python train.py --num_hidden_layers=12 --hidden_size=384 --vocab_size=8192 --hidden_act="swiglu" --norm_place="pre" --norm_eps=1e-05 --tie_word_embeddings=false --init="normal" --init_std_down=0.0 --beta1=0.95 --weight_decay=0.0 --lr_head=0.00613 --batch_tokens=[32768, 65536] --max_seq_len=2048 --doc_mask=false
Each number is 128 + 32 x the weight over its row's rms, rounded and kept within 0 to 255. Layers, rows and columns count from 0. The size above them is the row's rms in percent of the matrix's.

# layer 9 MLP up, 768x384, rms 0.12, rows 332-377, columns 0-47
size [101  98  97  95 101  99  93 105 104 104 102  96  98  95 100 103  94  97 105 104  97  94  98 102  99  96  99 104  97 105 102  99 103  96 100 105  96 102 101 101 102 100  98 100  89  96]
[[129 104 104 134 107 113  80 159 115 145 106  96 167  58 148 145 140 140 111 130  84 123 150 120 114 150 151 101 129  93  97  59  77 146 151 147 191 127 141  99 152 121 137  99 170 101 166 114]
 [105 169 178 172 142 142 216  81 128  38  69 101 108 178 132  91 151  64 154 172 119  71 183 133 168 139 161 148 143 139 100  99 138 122 115 154 133 187 188  88 119 135 165 167 149 103 173 145]
 [169  95 102 162 183 176  74 112 101 114 148  81 150 117 106  96 188  75 135 138 106  94 159 120 176 203 114 103 113  96 117 117  81 201 140  84 116 116 108 128 125 108 188 122  86 134 135 187]
 [157  93  44 141 168 131 132  86 122 148 181 166 118 144 143 145 118 137 147 139 146 169  59 130 124 139 152 150  94 170 178 153 166 129  61  74 148 214 105 175 173 104 130 103  86  56 152 106]
 [148 135 194 122 159 116 133 141 161 114 146 167  96  66 145 145 148 118 172 137 169 155 136 201 140  77 108 129 158 133 139 134 124 164 114 153 142 111 133  93 150 118 144 126 177 127 120 138]
 [ 99 148 107 126 103  72 152 123 203  82 210 107 104 142  93 119 124  62 111 172  98 165 127 121 105 108 179  88 177 130  97 121  92 125  96  97 125 149  74 162 175 101 135 176 133 134 130  78]
 [ 78  96 148 139 135  55 126 148 155 142 125 161 113 134  88  80 161 116 127 134 117 102 150 120 199 101 122 148 131 117 124 123 129 123 131 170 136 140 122 100  71 163 141 105 134 112 155  95]
 [144 159 143 137  79 141 140 123  79  95 124 119  83 128 114 150 129 107 148 180 167 105  72 111 137 117 129 180 129 117 185 125 129  52  78 132  89  61 126  68 109 133 159 100  89 161 160 175]
 [ 95  75 113 108 121 124 139 134 121 137  73  72 114 103  87 128 171 158 127 157 180 138 155  95 162 108  67 119 125 105 113 167 119  82 131 177 167  86 128 110 118 131 161 135 149  79 128  90]
 [142 123 166  86 176 136  82  74  94  88 147 119 143 103  98 130 169 115 133  97 127 150 148 131 102  93 104  89 129  99 148  80 130 134 158 168 129 141 103 108 135 160 148  84 114 116 184 156]
 [119 166 121  94 123 158 152 121 130 126 129 140  65 146 163  89 178 103 131 137 120 100 151 118 142 125 213 174  91 145 113 145  78 168 107 169 126 159 133 156  77  81 137 171 102 157 154 141]
 [104 164  82 107 190 123  99 103 134 125 110 136 156 125 114 151  94 127 127  68 109 125 175 171  52  38 131 117 170 123 121 139 187  75 118 159 101 125 174  98 125 160 125 170 119 128 131 126]
 [134 171 115 136  98 119 135 128  96 102 117 118 158 144 143 105  71 143 151 145 145 149 157 170 151 204 122  86 220 105 144 160 103 103 117 156 161 132 157 163 120 124 109 162 128 111  57 158]
 [166 130 100 130 163 204  82  98 105 147 118 123 102 155  81 111 112  93 100  98 128  80 163  53 135 176 102 124 134 124 162 107 117 102 146  93 151 167 156 108 144 118 135  99 135 170  63 168]
 [167 139 136 132  90 182 127 161 122 187 159 131 161 153 141  69 106 140 113 153 127 141 129 100 124 141 116 126 182  52  58 105  92 129 105 172 108 159 202  80 117  88 118 151 128  89 125  78]
 [ 88 139 103 101 141 160 138 174 122 117 113 166 146 129 137 131 164 136 111 131 101  70 149 111 120 155 110  93 131 106 160 186  95 122 162 129 158 135 164 157  80 112 148 187 127  87 143 132]
 [139  94 117 143 115 101 125 124 126  76 102 169 106 145 153 106  98 171 156 124 141 133 149 119 126 201 120 117 116 178 170 129 148 133 149 145  99 105  79 116 185 177 165 113 138 179  99 101]
 [ 95 113 101  61 171 129 161 146 116 148  82 106 189 122 121  68 115  97 174 147 115 191 101 116 128 137 164  84 127 153 151 162 127 130 140 116  94 157  83 149 180 151 169  98 146 106 120 125]
 [ 85 105 168 133  96  97 100  85  51 100  89 117  71 109 105 131 150 100 212 155  98 102 130 144 153 153  62 147 160 117 142 168 138  75 115  78 143 114 126 125 134 109 134 122 103 134 167 215]
 [184 141 144  86 127 121 147  73 112 137 178  27 162 179 156 144  91 170 108 146  94 124 147 165 160  95 127 109  79 117 129  85 158  63 140 108  78 122 126 109  95 167 152 110 170 132 164 149]
 [109 100 131 164 139  83 149 112 125 133 139 140 120 178 123 168 122 134  99 129  88 140 164 162 133  85 103 108  73 212 128 178 105 121 142 151 157 168 140  96 130 169 148 101  93 144 143 189]
 [ 82 151  89 190 140  99 135 134 148 153 123 118 124 137 134 144 123 144 129  83  54 157 142 168 167 145 144 159 101 149 208  86  94 101 113  91  86 169 168 157 159 127  82 138 100 128 107 154]
 [122 123 148 189 122 147 146 133 202 117 133  94 122 184 124  72 112 174 100 173 129  61 109 152 126 137 131  92 159 123 112  88 141 123 161 160 157  79  64 105 131 161  93 119 120 175 106 146]
 [137 136 188  85 139 141 164 153 110 157 118 134 123 122 167 114 145 110 144 111 157 128 165 124  93 109 132 121 110  70 141  89 143  94  66 126 137 118 157 118 109 148 143 167 122 135  37 116]
 [111  72 138 141 122 104 154 135  51 140 107 148 168 178 148 130  59 112 156 153 145  97 111  83 110  89  68 134 160 106 159 115 152 125 137 129 131 156 128  69 112 213 129 168  99 117 185 143]
 [137 106 206  82 133 102 132 184 133 129 106 141 170 111 121 105  72 145 123 167 116 106 120 120 151 178 129 141 140 104 124 119 129 112 167 154 149 148  96  40 122 123 179 147 155 124 100 139]
 [154  69 152  59  91 135 139  92 127 161  76 117 122 126 128 160 155 183  99 125 179 118 131 124  88 110 168 117  90 164 113 172 101 126 134 120 153 130 164 173  95 158 101 178  89 184 129 126]
 [104  54 136 122 108  94  85 173 129 118  91 109 139 185 161 151 152  99 115 114 104 117 106 118 194 161 103 145 119 113 116 167 154  90 156 200  93 107 149 133 132 120  35  87 112 111  95 150]
 [149 128 132 150  62 120 171  89 132  68  94 125 113  66  40 112  88 207 122  98 104 145 153 155 129 153  90  87 126 127 106  57 137 135 110 166 108 113 141 153  80 149 132  73 132 150 159 110]
 [ 80 125 139 168  88 152 138 117 141  81  96 150 104 140 127 196 145 109 122 177 154 140 170 134 119 122 155 113 181  97 133 159 150 143 155 121 152 113 164 103 159  94 104 151  69 129 144 124]
 [119 137 167 110 113  91 145 156 118 114 152  77 180 114 156 153 127  79 111 175  54 122 110 217 123  42 136 157 115 108  64 130 166 120  35 161 115 129 189 149 122 179 111 105  55 154 156 130]
 [131 119 122  29 158 117 176 177 123 145 109 116 111 127 136 117 139 154  87 128 150 140 140 113 119  89 144 119 113 157 134 165 108  92 126 105  68 100 115  90 162 135  90 118 141 116 138 151]
 [144 123  96 124 110 177 164 130 122 126 133 137 130 101 146 112 119 137 127 164 140 116 117 119 137 139  73 112 102  23 174 136 100 136 158 176  86 116 104 171 171 151 145 118 103 174 103  81]
 [124 106 147 179 149 128 128 147 146 101 109  57 124 122 137 113 103 179 147 133  71 144 108 149 153  91 179 121 131  93 144  74 127 189 168 175 135 122 176 149 115 146 116  93  76 102 156 112]
 [175 143 107 127 119 143  79 191  99 141 144 126 148 103 115 146  76 140 147 149 160  87 114 137 166 139 126 145 140 115  78 124 180  74 119 121 120 100 147 171  96 134 156  93 108 131 118  96]
 [102 178 130 115 146 141 145 178 185 197 150  65  94 153 144 147 134 119 128 160  97  78 151 140 125  78 168 127 178  19 117 145 106 161  57 129 100 172  75 122 131  90 105 103 119 109 122 134]
 [130 142 104 160 138 140  92 139  84  94 138 170 101 161 146 135 100 131 109 124  77 176 173 149 116 155 138 140 136 116 107 121  31 123  79 126 115 197 111 131 133 123  96 127 111 130 125 121]
 [146  70 111  90 131 114 152  94 196  65 113  89 106 149 119 114 151 137 140 124  93 101 101 134 143 140 138  97 143 126 136 128 135 135 139 186 156 153  96 178 110 132 156 148 134 146 164 198]
 [122  92 138  98  65 145 167 127 135  83 124 119 132 137  94 131 120  80  73 202 114 121 150 135 133 104  86 108 190 103  66 175 135  89 113  65 153 135 149 141  75 179  90 198 170 194 116 133]
 [146 148 148 166 153 175 168 110  60 120 109 118 119 184 170 163 137 150 116 144  88  97 113 173  75 145 149 119  85  99 131 103  84 125 113  91 158  97 115 108 128 117 152 101  95 163 176 107]
 [ 61 200  83  76 180 132 125 128 127 143 110 130 186 146 125 130 115 101 183  68 144 135 232 105  96 129 158 143 182 119 103  91  90  80 162  90 118 191 145 189  88 138  71 174 200 108  96 135]
 [172 133 134 146  82  62 138 104 104 160 127 113 116 130 174 139 157 163 155 109 203 178 145 158  93 183  76 103 143  72 125 175 128  99  93 137 159 118 111  88 101 126 146 126 138 125  98 122]
 [ 48 156 151 135 110 142 140 100 187 133 144 102 110  92 107  93  81 106 121 124 103 119 108 201 191 107 110 152 159  64 112 133  70 106 156 100 165 176 135 161 136 126 150 162 147 164 160 135]
 [114 157 139 133 121 143 157 163 131 104 117 174 157 135 149 213 112 148  61 145 187 134 119 109 121 121 138  70 176 118 147 152  96 107 142 146  82 110 176 101 147 127 152 138 168  94 109 171]
 [177 147 141 137 123 135 135 140 164 102 140 143 154 142 117 130 117 111  82 135  74 117  81 118 106 122  76 142 127 186 118 125 103  87 139 101 135  78 111 122 118 101 107 125 183 119 111 149]
 [102 108 131 126 125 142 105 101 146 154 123 124 172  84 153 159 184 105 124 106 106 141 136 115  96 153 173 142 151  88 136 162 147 132 124  90 145 125  78 197 154  74 150 124 126 103 123 121]]
# layer 9 MLP down (transposed), 768x384, rms 0.115, rows 332-377, columns 0-47
size [100  95  98  95 100  94  90 105  99 103  98 102 100  96  99  98 100 101 102 100  98  96  99  98 102  93  99 102  97 102 101 101 105  97 101 102 100  98 101 102  99 100 101 100  92  96]
[[ 94 187 164 158 125 107  59  96 164 176 122 122 111  92 119 153 135 116  73 155 132 132 156 190 168 122 122 135 120  68 133 159  88 100  88 119 119 132 110  70 170 108 116  71  78 142 143  58]
 [143 158  94 134 146 122 142 170 108  79  97 184 147 146 131 106  84 128 152 141 118 118 147 116 169 148 163 169 115 119  82 159 132 143  76 112  97  84 136 192 105  88 118 119 128 129 131 129]
 [128 173 153  99 120 145 190 139 149 107 140  76 151 102 116 111 120 121  91 142 143 161 140 128 149 152 143  87 126  99 132 112 117 153 141 141 122  66 139 171  90  73 132 115  94 128  73 192]
 [162 117 144 114 124 145 137 130  74 148 149 122 152 153 135 152 150 139 129 185  80 121 127 124  68 133 111 126  94 111 167  87 143 129 194  96  86 123 143 142 108 125  88 118  95  93  72 122]
 [155  97 121 223 127  96 131 144 164  89 125 155 106 168 133  98  91 162 105 115 214 181 148 130 134 142  85 161  96 100 149 146 108 179  82  67 169 123 135 124 161 147 150 139 118 124 151 143]
 [114 137 119  96  99 123  44 142 108 120 150 110 123 129 129 128 138  87 171  57 134 146 109 123 130 164 189  94  45 123 150 135 100 145 150 130  94 117 132  96 130 129  97 143 127  46  66 119]
 [ 88 150  98  83 141 146 155 147 157 168 125 147 139 131 129 127 168 146 112 168 109 114 126 145 121 149 154 167 103 110  65 123 149  86  74 123 137 135 162 144 120 121 100  78 115  92 109 142]
 [142 128 136 183 100 110 156 110 134 114 184 162 176 167 135 140 170  98 157 177  87 105 112  98 182 154 135 148 164 123 107 128 209 157  92 105  78 134 166 122  93 170 164 170  86 180 127  86]
 [118 116 121  76 127  84 101 140  97 190 145 121 122 138 114 128  84  75 141  42 125  90 129 120 164  92 149  95  93 129 145 143 139 158 154 176 168 153 150 134 167 143 190 118 131 176 158 126]
 [183  86 192 127 170 128 146 121 245 145 130 188  85 166 132 128 136  89 193  56 139 182 151 126 125  93 190 124 124 109 118 166  84  92 148 136 109 112 116 129 149 150 116 131 179 126 129 167]
 [125  95 136 165  84 150 216 107  95 137 121  74 153 143 144 161 153 122 108  90 113 135 140  79  85 117 136 135 128 155  97 152 109 157  76 144  66 124 132 154 119 123 112 123 170 153 142 115]
 [ 82 149 195 132  97 131  99 166 134 148 124 123  86  88 137 161 118 133 134 158 157 132 141 121 120  90 130 140  81 157 109  70 125 116 114 120 130 120  91 112 156 132 102 181 151 171 132 132]
 [131 110 106 125  76 109 109 174 143 151 174 138 129 138 152 106 138 143 102 182  97 131 129 151 129 112 179 153 115 151 140 142 139 129 105 148 119 156 104 101  79 170 127 150 164 115 179 105]
 [148  72 119  70 114  90 159 116 137 145 101 103 120 169 124 163 169 138 121 104 129 142 149 139 124  83  77 113  67 105 121 103 137 144 112 156 140 113 112 158 137 169 147 155 113 165 148 227]
 [147  87 122  98  81 150 154 148 116 128 137 128 121 136 148 143 131 162 145  67 160 182 137 154 190 149 127 175 133  34  56 131  76  83  64 172 146 146 137 171 121 119 141 145 178 131  80 125]
 [165 148  69 137  37 121 175 146 145 108 176 200  58 147 141 159 134  88 105 112  80 180  98  99 114 127 113  91 128 144 125 124 133 204  79  79 172  97 163  95 101 167 141 203 107 112  86 131]
 [ 94 191 143 160  89 146 156 119 170 170 170  68 130 143 129 121 140 140 149 188 103 193 119 118 156 169 147  66 135  84 108 148 133 206 115 138 139 201 119 170 132 207 145 137 102 112  85  95]
 [167 160 161 184 158  93 155  83 108 122  68 104 121 122  72 151  94 148 115 191  72 156 128 123  57 111 123  69 100 154 139  87 121 131 131  95  76 171 124 126 126 168 119 144 167 107 152  77]
 [129 142 107  76 112 160 144 152 152 114  96 114 160 131 211 139 121  98 156  52 121 185 144  97 125 129 116 145 159 110 136  74 132 155  68 155 107 137 126 115 140  93 154  76 132 154 148  76]
 [ 91  96 164 163  76  85 174 133 136  89 117 140 179 113 124 102 135 162  96 164 115 168  85  89  88 173 134 168 106 106 138 154  82 139 161 116  44  58 141 160 106 115 133 145  91 114 112 203]
 [153 138 108 103 115  89 114 111 139  78 160  36 168 131 176  72 148  97 161  60 131 186 209 117 121 119 140 144 122 128 154 166 184 101 138 160 151  77 105 121  71 106 170 143 100 187  66 139]
 [133 152  76 125  88 146 144 131 141 114 104 221 152 116 114 144 162 115 149 181  97 156 146  88 190 163 125 160 113 121 151  53 112 161 106  74 137  78  77  96  98 155 156 164 101  99 118 198]
 [ 93  96 123 132 171 131 144 105 106 120 162 159 108 184 113  66 113 133 117 132 138 130 172 117  97 207 114 123 116  96 126 153 140 158 168 126 128 157 115 145 127 121 111 122 173 123 161  97]
 [108 128 147 167 105 168 108  77 116 164 115 156  93 132 138 146 141 115 134 160 131 159  81 136 166 168 152 133 109 134 123 123 164 102 139 133  74  95  78 109 108 118  70 144 143 129 100 161]
 [156 224 151  73 125 164 101 168 108 121 114  94 167  93 152 156 166 140  71 172  74 152 134 157 167 117 142 209  87 170 108 127  88  94 114 174 143 157  78  99 195 119 115 124 180 106 101 112]
 [204 128 123  50  77 121 124  93 102 127 156 152 140 152  49 115  82 193 119 156  83 122 108 132 133 144 152 106 152 133 116 130 114 142  93 160 133 155  96  99 140 123 112 104 136 144  99  83]
 [ 93  60 140 132  94 145 125 107 113 167 126 151 168  92 126  65 173 101 144 103 101 126 149 105  93 130 136 132 134  99 150 145 111 100 108 127 158 133 112 134 142 140 124 110 168 151 141 174]
 [150 126 126 147  98  72 105 111  63 157 165 176 194 124 178 120  38  97 138 163 158  90 148 153 127 132 157 112 139  85 162 121 130 116 166 121 139 107 160 131 123 137 134 101 138 139 100 110]
 [127  96 113 133 179 129 160 151 108 118 113 120  86 130 124 117 144  64 144 123 132 129 157 162 181 172 112  41 107 154 115 100 115 123 121 195 146 120 144 163 196 188 161  94 116 123 107 179]
 [147 115 118 172 123 146  90 115 130 123 117 109  72 140 147  80  92 105 132 119 140 133 146 205 142 139 209 155 223  81 111 160  78 166  61 160 144 156 134 108 130 116 158 131 135 123 185 197]
 [111 142  93 137 113  85  67 114 110 128 146 129 113 101 176 143  96 110 130 101 146 125  58 171 176 134 175 128 148 152 128 107 145 130  65 137 123  84 119  40 101 160 109 126 123 140 176 137]
 [159 102 130  90 157  89 137 132 190 117 142 105 177 146  90  75 162 120 139 139 158 169 168 154  68 179 123 120 158  96 187 146 147 138 134 118 121 138 166 144  74  96 202 156  60 113 120 122]
 [115  96 119 142 108 142  58 125 120 159 129 141 203 138  75 161 123  83  70 160 144  93 174  84 120 174 124  92 110 135  58 118 148 161  65 110 119 201 140 132 148 132 101  76 132 155 117 112]
 [ 83 133 111 124 167 111  82  42 154 144 137 121  79  61 105 129 130 161 109 172 122 166 174 150 131 149 164 153 135 138 127 155  93 177 128 139 196 145  62 179 175 156 159 144 102 140 141 143]
 [128 113  89 131 136 152 107 132 105 126 138  72 119 110 120  94  62 124 106 159 147 146  96 124  94 157 105  80 143 110 173 105 123 169  92  95  61 153 141 150 130 197  97 135 128 124 113 134]
 [ 80 126 105 125 102 109 125 132  36 153 142  91 128  98 109 121 141  75 157 121 106 125 151 141 127 125 113  78 120 110  85 209 144 157 134 106 153 120 133 192 125  97 107  88 128 134 142 158]
 [121 141 132 110  98 157 144 146 183 112 125 159 181 176 177 124  62 115 119 182 104 120 171 157 132 146  99 180 126 165 116  83 120 133 102 127 149  95 144 108  86 116 225 141 162 137 153 120]
 [121 105  90 146 147  78  79 128 141 156 107 168 161 173  76  99 169 176 115 115  79 128 141  91 132 134  97  78 159 123 133 109 161 122 144  61 160 105  71 116 126  65 171 132 154 110 118 140]
 [163 120 140  41 116  86 106 176 165 132  91 121 118 102 149  60 148 133  86 134 113  91 187 165 153 152 186 129 115 124 135 157 149  40 182 124 164 129 102 113 122 102  75 182 160 201 123 137]
 [158 159 142 124 148 123 168 163  81 178 115 145 138 101 107 154 172 100  99 129  69 115 162 109  99 139 131 122 122 172 136 138  72 109 115 143 163 123 180 165 169 114  96 155 161 130 112 121]
 [137 154 219 129 162 145 101 134 155 141  97 138  92 126 125 127 160 136 154 110 199 172 120  89 120 149  84 173 120  55 202 131 100 126 140 127 132 186  97 116  91 126 168 112  75 125 128  77]
 [135 141 117 122 141 152 144 144 134 127 173 111 105 215 222 141  95 150 150 150 124 155 132  98 115  67 113 139 112 126  95 110 194 206 152 119 107 170 161 171 154  58 128 146 142 183 128 183]
 [128 125 152 137  85 128 123 143 124 112 121 132 173 167 126  38 119 148  97 117 145 169 114 124 113 141 117 147  92  71 122 165 134 131 123 149 136  60 108 164  67 112  62 115 150 191  87 180]
 [141  67 144 116 143 122 100  91  94 164 127 160  98 158 122 156 118 105 116 151 172 101  94  75 115 137  78  62 115 178 159  98 127 154 121 166 102 172 112 127 156 171 165 166 110 157 155 144]
 [103 132 108 185  97 116 128 135 147 118 128 132 125  57 100  93 184 129  87 188 165  75 102 106  93 118 129 145 132 141 111 128 154 134 152  88  94 148 116 144 119 152 108  89 146 111 181 147]
 [112 130 135  97  91 100 121 126 151 211 112  98 139 152 153 192 127 128  90 126 153 168 120 177  40 141 113 154 138 106 147  98 138 155 171  60  72  85 129 152  97 104 150 158 170 137 143  74]]
# layer 9 MLP gate, 768x384, rms 0.113, rows 333-378, columns 0-47
size [102  97  93  98 100  93 102 103 103 101 102  97  98 101 100  99  98  99 101  99  96 100 100  97  93  97  99  98 103 104 105 100  98  97 103  95 103  98  98 100 101  99 101  94  92  97]
[[107 193 119 119 158 159 154  90 174 164 145 107 153 112 128 121 134 116  78 250  80 120  98 111 146 133 154 118  78 121 142 118 140 156  94 104 139 126 106 133  85  52 113 141 181  85 146 187]
 [137 135 135 111 118 115 106  89 168  60  83 131 117 137 138 109 117 174 100 124 119 160 179 115 142 169 143 115  80 128 167 127 203  66 157 135  66 152 112 130  66 176 154 140 100 152 113 141]
 [180  86 129 106 122 119 155 170  89 119 136 156 143 124 106  79 173 137 163 144 101 154 108 116 137 116 125 163 114 175 114 120 160  93 118 185 162 152 150  93 125 161 120 159 138  75 145 125]
 [162 130 141  71 125 116 100  98  97 133 153 126 114  89 150 116 163 130 150  94 104 125  95 128  91  95  89  78  99 177 128 162 101 172 123 161 102 125 164 171 142 124 170 137 137 165 101 128]
 [125 142 168 100 104  96 125 100 119  83 125 108 115 116 146 119 188 144  96 100 163 109  67  48 135 128 100  58  69  85 118 103 115 133 122 113 163 117 172 133 163 106 172 162 136 125  78  95]
 [175 120 123 111  98 149 113  50 143  78 112 144 184  56 168 126 102 147 154 167 138 101 180  94  66  83 160 122 181 163  96 163 109 125 159  83  96 183  95 120 111 131 200 130  86 121 159 124]
 [118 131 136 146  92  80 138  97 167  76 124 174 118 146 151 157 140 114 109 152  74 109  96 174 151  97 108 151 138 151 116 118 146 135 110 131 108 127 137  93 136 146 165 146 111 188  94 152]
 [139 132 145 157 147 144 114 174 114 163 197 127  92 109  94  81 199 142  77 157 128 128 148 144  70 159 131 142  53 136 197 100 142 123  80 172 219 151  99 115 156 134 137 124 145 166 140 116]
 [161 186 127 137  54 160 140  87 130 153 108 151 133  67 142 159 112 107 149 157 115 193 144 120 156 125 142 144 176 119 127 182 127 105 154 139 161 122 146 141 113 132 129 123 103 140  75 160]
 [122 144 130 127 127 145 198  46 143 104 108 117 108 104 135 138  73 126 142  95  89  72 133  65  70 107 156 151 171 140  97 106  99 120  79 171 123 146 140 164 131 195 175 167 116 102 169 162]
 [ 90  79 141 134 159  94 120 170 137 113 143 132 141 133 114  92 120  95 158 154  74 179 156 139 103  62 165 130 138 104 109 115 133 139 105 150 133 125 127 150 126 109 101 142 146 186 165 146]
 [125 172 163 104 145 112 159 114 146 147  72 152  69 143 202 155 179 143 125 143 123  44 160  82 146  85 114 154 103 135  90 113 158  74 119 117 107 160 132 118 126  90 122  89 125 109 217 145]
 [ 94 100 150 140 123 101 135  90 101 133 152 146 131 144 156 125 151 163 160 115  97 159 101 134 138 150 161 126 107 178  99  46 156 147 153  91 107  71 163  75 180 147 129  96 149 109 148 118]
 [ 49 151  80  82 128 161 133 124  95 130 157 160 148 126 173  71  83 163 105 110 155 132 114 128 141 104 183 119 166 144 150  84 103 118 131 118  95 109 168  88 106 141 143 102 186 172 110  82]
 [106 173  97 139  63  83 124 120 121  89 128  87 144 130  93 122 213 105 169  68 146  94 117 138 128 114 132 190 169 122 159 119 129 145  66 184 153 176 144 167 114 143 118 159 147  69 139  84]
 [105  91 160 148 138 107 112 133  63  66 118 145 111 132 130 146 185 139 177 159 175 116 137 161 105 117 124 112 144 102 154 134 168 170 143  90 177  93 169 132 134  87 114 104 120  43 124 141]
 [131 133 114 168 155 129 135 163 142 185  84 160 131 152 137 105 108 122 167 151 117 175 197 120 182 168 163 145 114 154  92 114 121  86  78 115 171 151 124 142 118  91 148 128 138 116 122  72]
 [136 132  79  66 142 119 169 120 131 148  88 169 147 156 129 140 103 131  99 168 130 127  96  70 126 119 227 127 118 143 122 136  90 133  86 156  79 144 121 174 143 136 169  95 157 100  89 119]
 [118 125 111 106  94 128 120 175 126 102 112  73 106 146 193 157  90 159 177 144 158 119  72 104  81  74 144 112 136 139 102 124 101 120 103 150  87 131 164 140 100 114  84 111 140 127 115 136]
 [173  66 103 117  80 132 161 176 102 148  77 148 121  94 163 106  91 131  69 179 160 133 136 140 169 119 104 123 118 204  96 109 142 115 187 167 148 186 125 153 140 125 180 189 121 170 138 153]
 [127 131 124  92 146 140 167 178 128 101 106 135 140 125 110  98  94 104 102 135 151 143 143  98 147 128 167 123 128 219 118  93 149 133 153  92  77 106 137 166  56 143  96 140 169 167 134  76]
 [159 168 117  76 167  65 139 198  99 180 198 147 113  74 167 138 143 101 133 124  77 131  74 106 158 105 134 134  86 101 200 166 148  81 114 166 123 140 168 182 117  57 187 145 166 176 144 133]
 [123 191 110 153 134 132  69  77 128 142  97 155 147 189 143 128 105 137  78  84  94 106 117 105 129 128 154 103 136  57  66  93 134  52 133 102 131 193 128 120 166 170 120 120 111 120 118 168]
 [226 168 146 138 157  91 177 177 107 119 148 170 125 100 134 101 138 138 119 138 136  80  98  81  71 166 160 153 186 151 126 119 201 128 124 136 121 142 123 149 144 194 171 110 186  99  60  97]
 [138 133 168 125  91 130 103  80 131  98 144 161 129  99 171 105  46 141 115 149  74 132 124 132 157  95 143  69 141 120 119 157 135 123 131 188 142 169 134 161 127 153  97 126 118 110 134 139]
 [124 122 106  92 122 102 128 164 101 154 119 109 131 101 144 136 185  88  95 129 187 111  90 118  83 135 129 141  96 153 164 119 153 140 158 130 106 110 101 103 145 104 141  77  98 116  96 144]
 [111 119 124  88 153 136  92 119 153 184 124 159 150 137  62  90 112  86 177 104 107 151  99  99 163  96 158 169 145  94  64 172  94 119 130 118 178 115 145  79 146  68 115 177 113 111 116 139]
 [ 74 131 129 147 175 168  97 124 145  83 117 126 117 104 165 136 163 134 118 160 115 143  67  88 160  93 137 124  86 121 142 123  60 179 124  70 155 124 132  98 150 134 150 132 125 105 162 171]
 [ 99 122 129 115 159 138 141 197 125 169  98 142 166 187 143 118 171 139 103 114 123  98 115 117 156  67  81 129  95 188  85  67 145 164 131 110 150  97 124 100 106  89 142 148 118 165 109 142]
 [174 177 145  76 177 121  66  95 158 140 112 112 130 141 113  96 135 102  84 140 151 129 185 151  73 116 145 147 144 130 173 118 153 155 106  99 149 174 177 122  75 161 138 123 159 144  74 160]
 [138  83 151 121 137  79  88 127 150 120 170 118 110 112 161 105 160 166 185 125 155 117 109 152 125 142 141 122 109 129 124 138 174 157 144 140 174 138  91  59 144 102 177 143 147 134  97 118]
 [147  83 155  93 168  74 148 136 165 124 170 220 156 106  92 127 185 127 106  85 122 141 133 138 133  99 191  87 111 147 128 207 134 190 113 123 105 202 113 144 119 109 122 166 172 137 126 142]
 [ 68  84  74 137 127 123  81 148 118 129 181  82 188 128 152  79 142 113 148 187 151 147 118 126 169 128 165 160 113 160  84 155 106 119 112 110 162  76 124 105  94  91  49 170 147 124 131 151]
 [ 81 145 124  97 120  94 114 112 125 133 118 132  74 200  99 175 121 136 110 122 118 137 118 115 137  63  90 166 114 136 142 202 161  72  29  86 106 102 130 150  99 100 131 136 139 141 143 167]
 [126 154 176 169 176 182 137  99 160 147 100  99 119 125 163  94 122  48 151 129 160 115 142 134 153 109 178 106 172  66 135 129 110  99  50  52 235 158 180 114 206  99 140 160 106 116 153 123]
 [147 151  98 150 186 143 142 131 187 173 129  95 137 109 141  93 106 119 125 167 131 119 172 154 121  57 149  90 161 106 102 123 103 140 116 129 173 138 179 142 110  71 158 113 113  92 168 162]
 [ 93 168 123 132 108 170 131 149 147 128  63 123 130 145  99  98 154  93  78 143 130 146 130  77 118  97 121 115 144 181  80  95 158 143 119 128 165  92 139 167 109 136 162 106  78  73 176 167]
 [ 89 158 100 109 131  77  44  85 187 141 167 154 167 119 123 154 163 109 127 100 138 144 156 126 101 115 137  97 137  58 101 143 126 138 169 156  90 132 109  74 179 131 111 121 151 182 130 114]
 [160 176 113 128  89 129 131 130 119 137  88 113 144 125 165 136 156 117 102 138 130 142 103 144 110 148 175 109 176 117  62 114 129 123  98 114 142 127 106 148 110  79 110 173  27 117 179 104]
 [ 99 103 126 208 139 160 137 158  86 155  82 108 129  98 161 125 105 110 143 137 146 152  33  90 145 123 121  93 142 135  94 106 120  72 138 166 148 123 132 212 147 125 125 125 103 108 109 144]
 [113 134 144 100  92 172 156 145  97  77 104 151 127 160 124  95 146 136 128 155 246 114 118 131 156 129 142 171 105  74  84 180  99 123 123 102  97 149  80 159 126 165 164 154 201 138 100  93]
 [149 124  66 153  89 131 115 145 119 137 102 103 131 182  94 134 105 139  63 232  68  94 155 148 137 129  95 121  59 125  88  59 121  79  82 126 201 156 181 148  65 191 124 112 127 163 103  65]
 [122 127 158 115 106 124  79  82  95 105 118  71 107 130 115 136 114 162 106 139 125 122  92 126 134 115  94 118  91 106 136 118  63 113 141 111  72 131 154 125 108 129  94 153 118 137 171 151]
 [107 120 156 111 101 155  52 141  97 118 116 113 113 178 147 147  77 112 136 135 118 121 191 100 204 101 150  92 107 115  87  75  99 117 104  54 195 106 151 220 138 139  86 108 101 135  96 171]
 [159 136 146  77  71 116 143 117 147 155 166 118 158 115 159 146 137 137 133 148 159 129  64 156 110 170 171 140 187 114 163 117 179 133 149  96 111 127 150 138 147 104 120 124 157 133 157 149]
 [129 144 146 111 134 124 136 164 195 185 138 106 142  88 174 139 151 146 170 143 163  92 129 132 158 143 129 122 147 120 122 115  95 154 141 151 178  97 134 174 111  96 140 120 117  97  91 147]]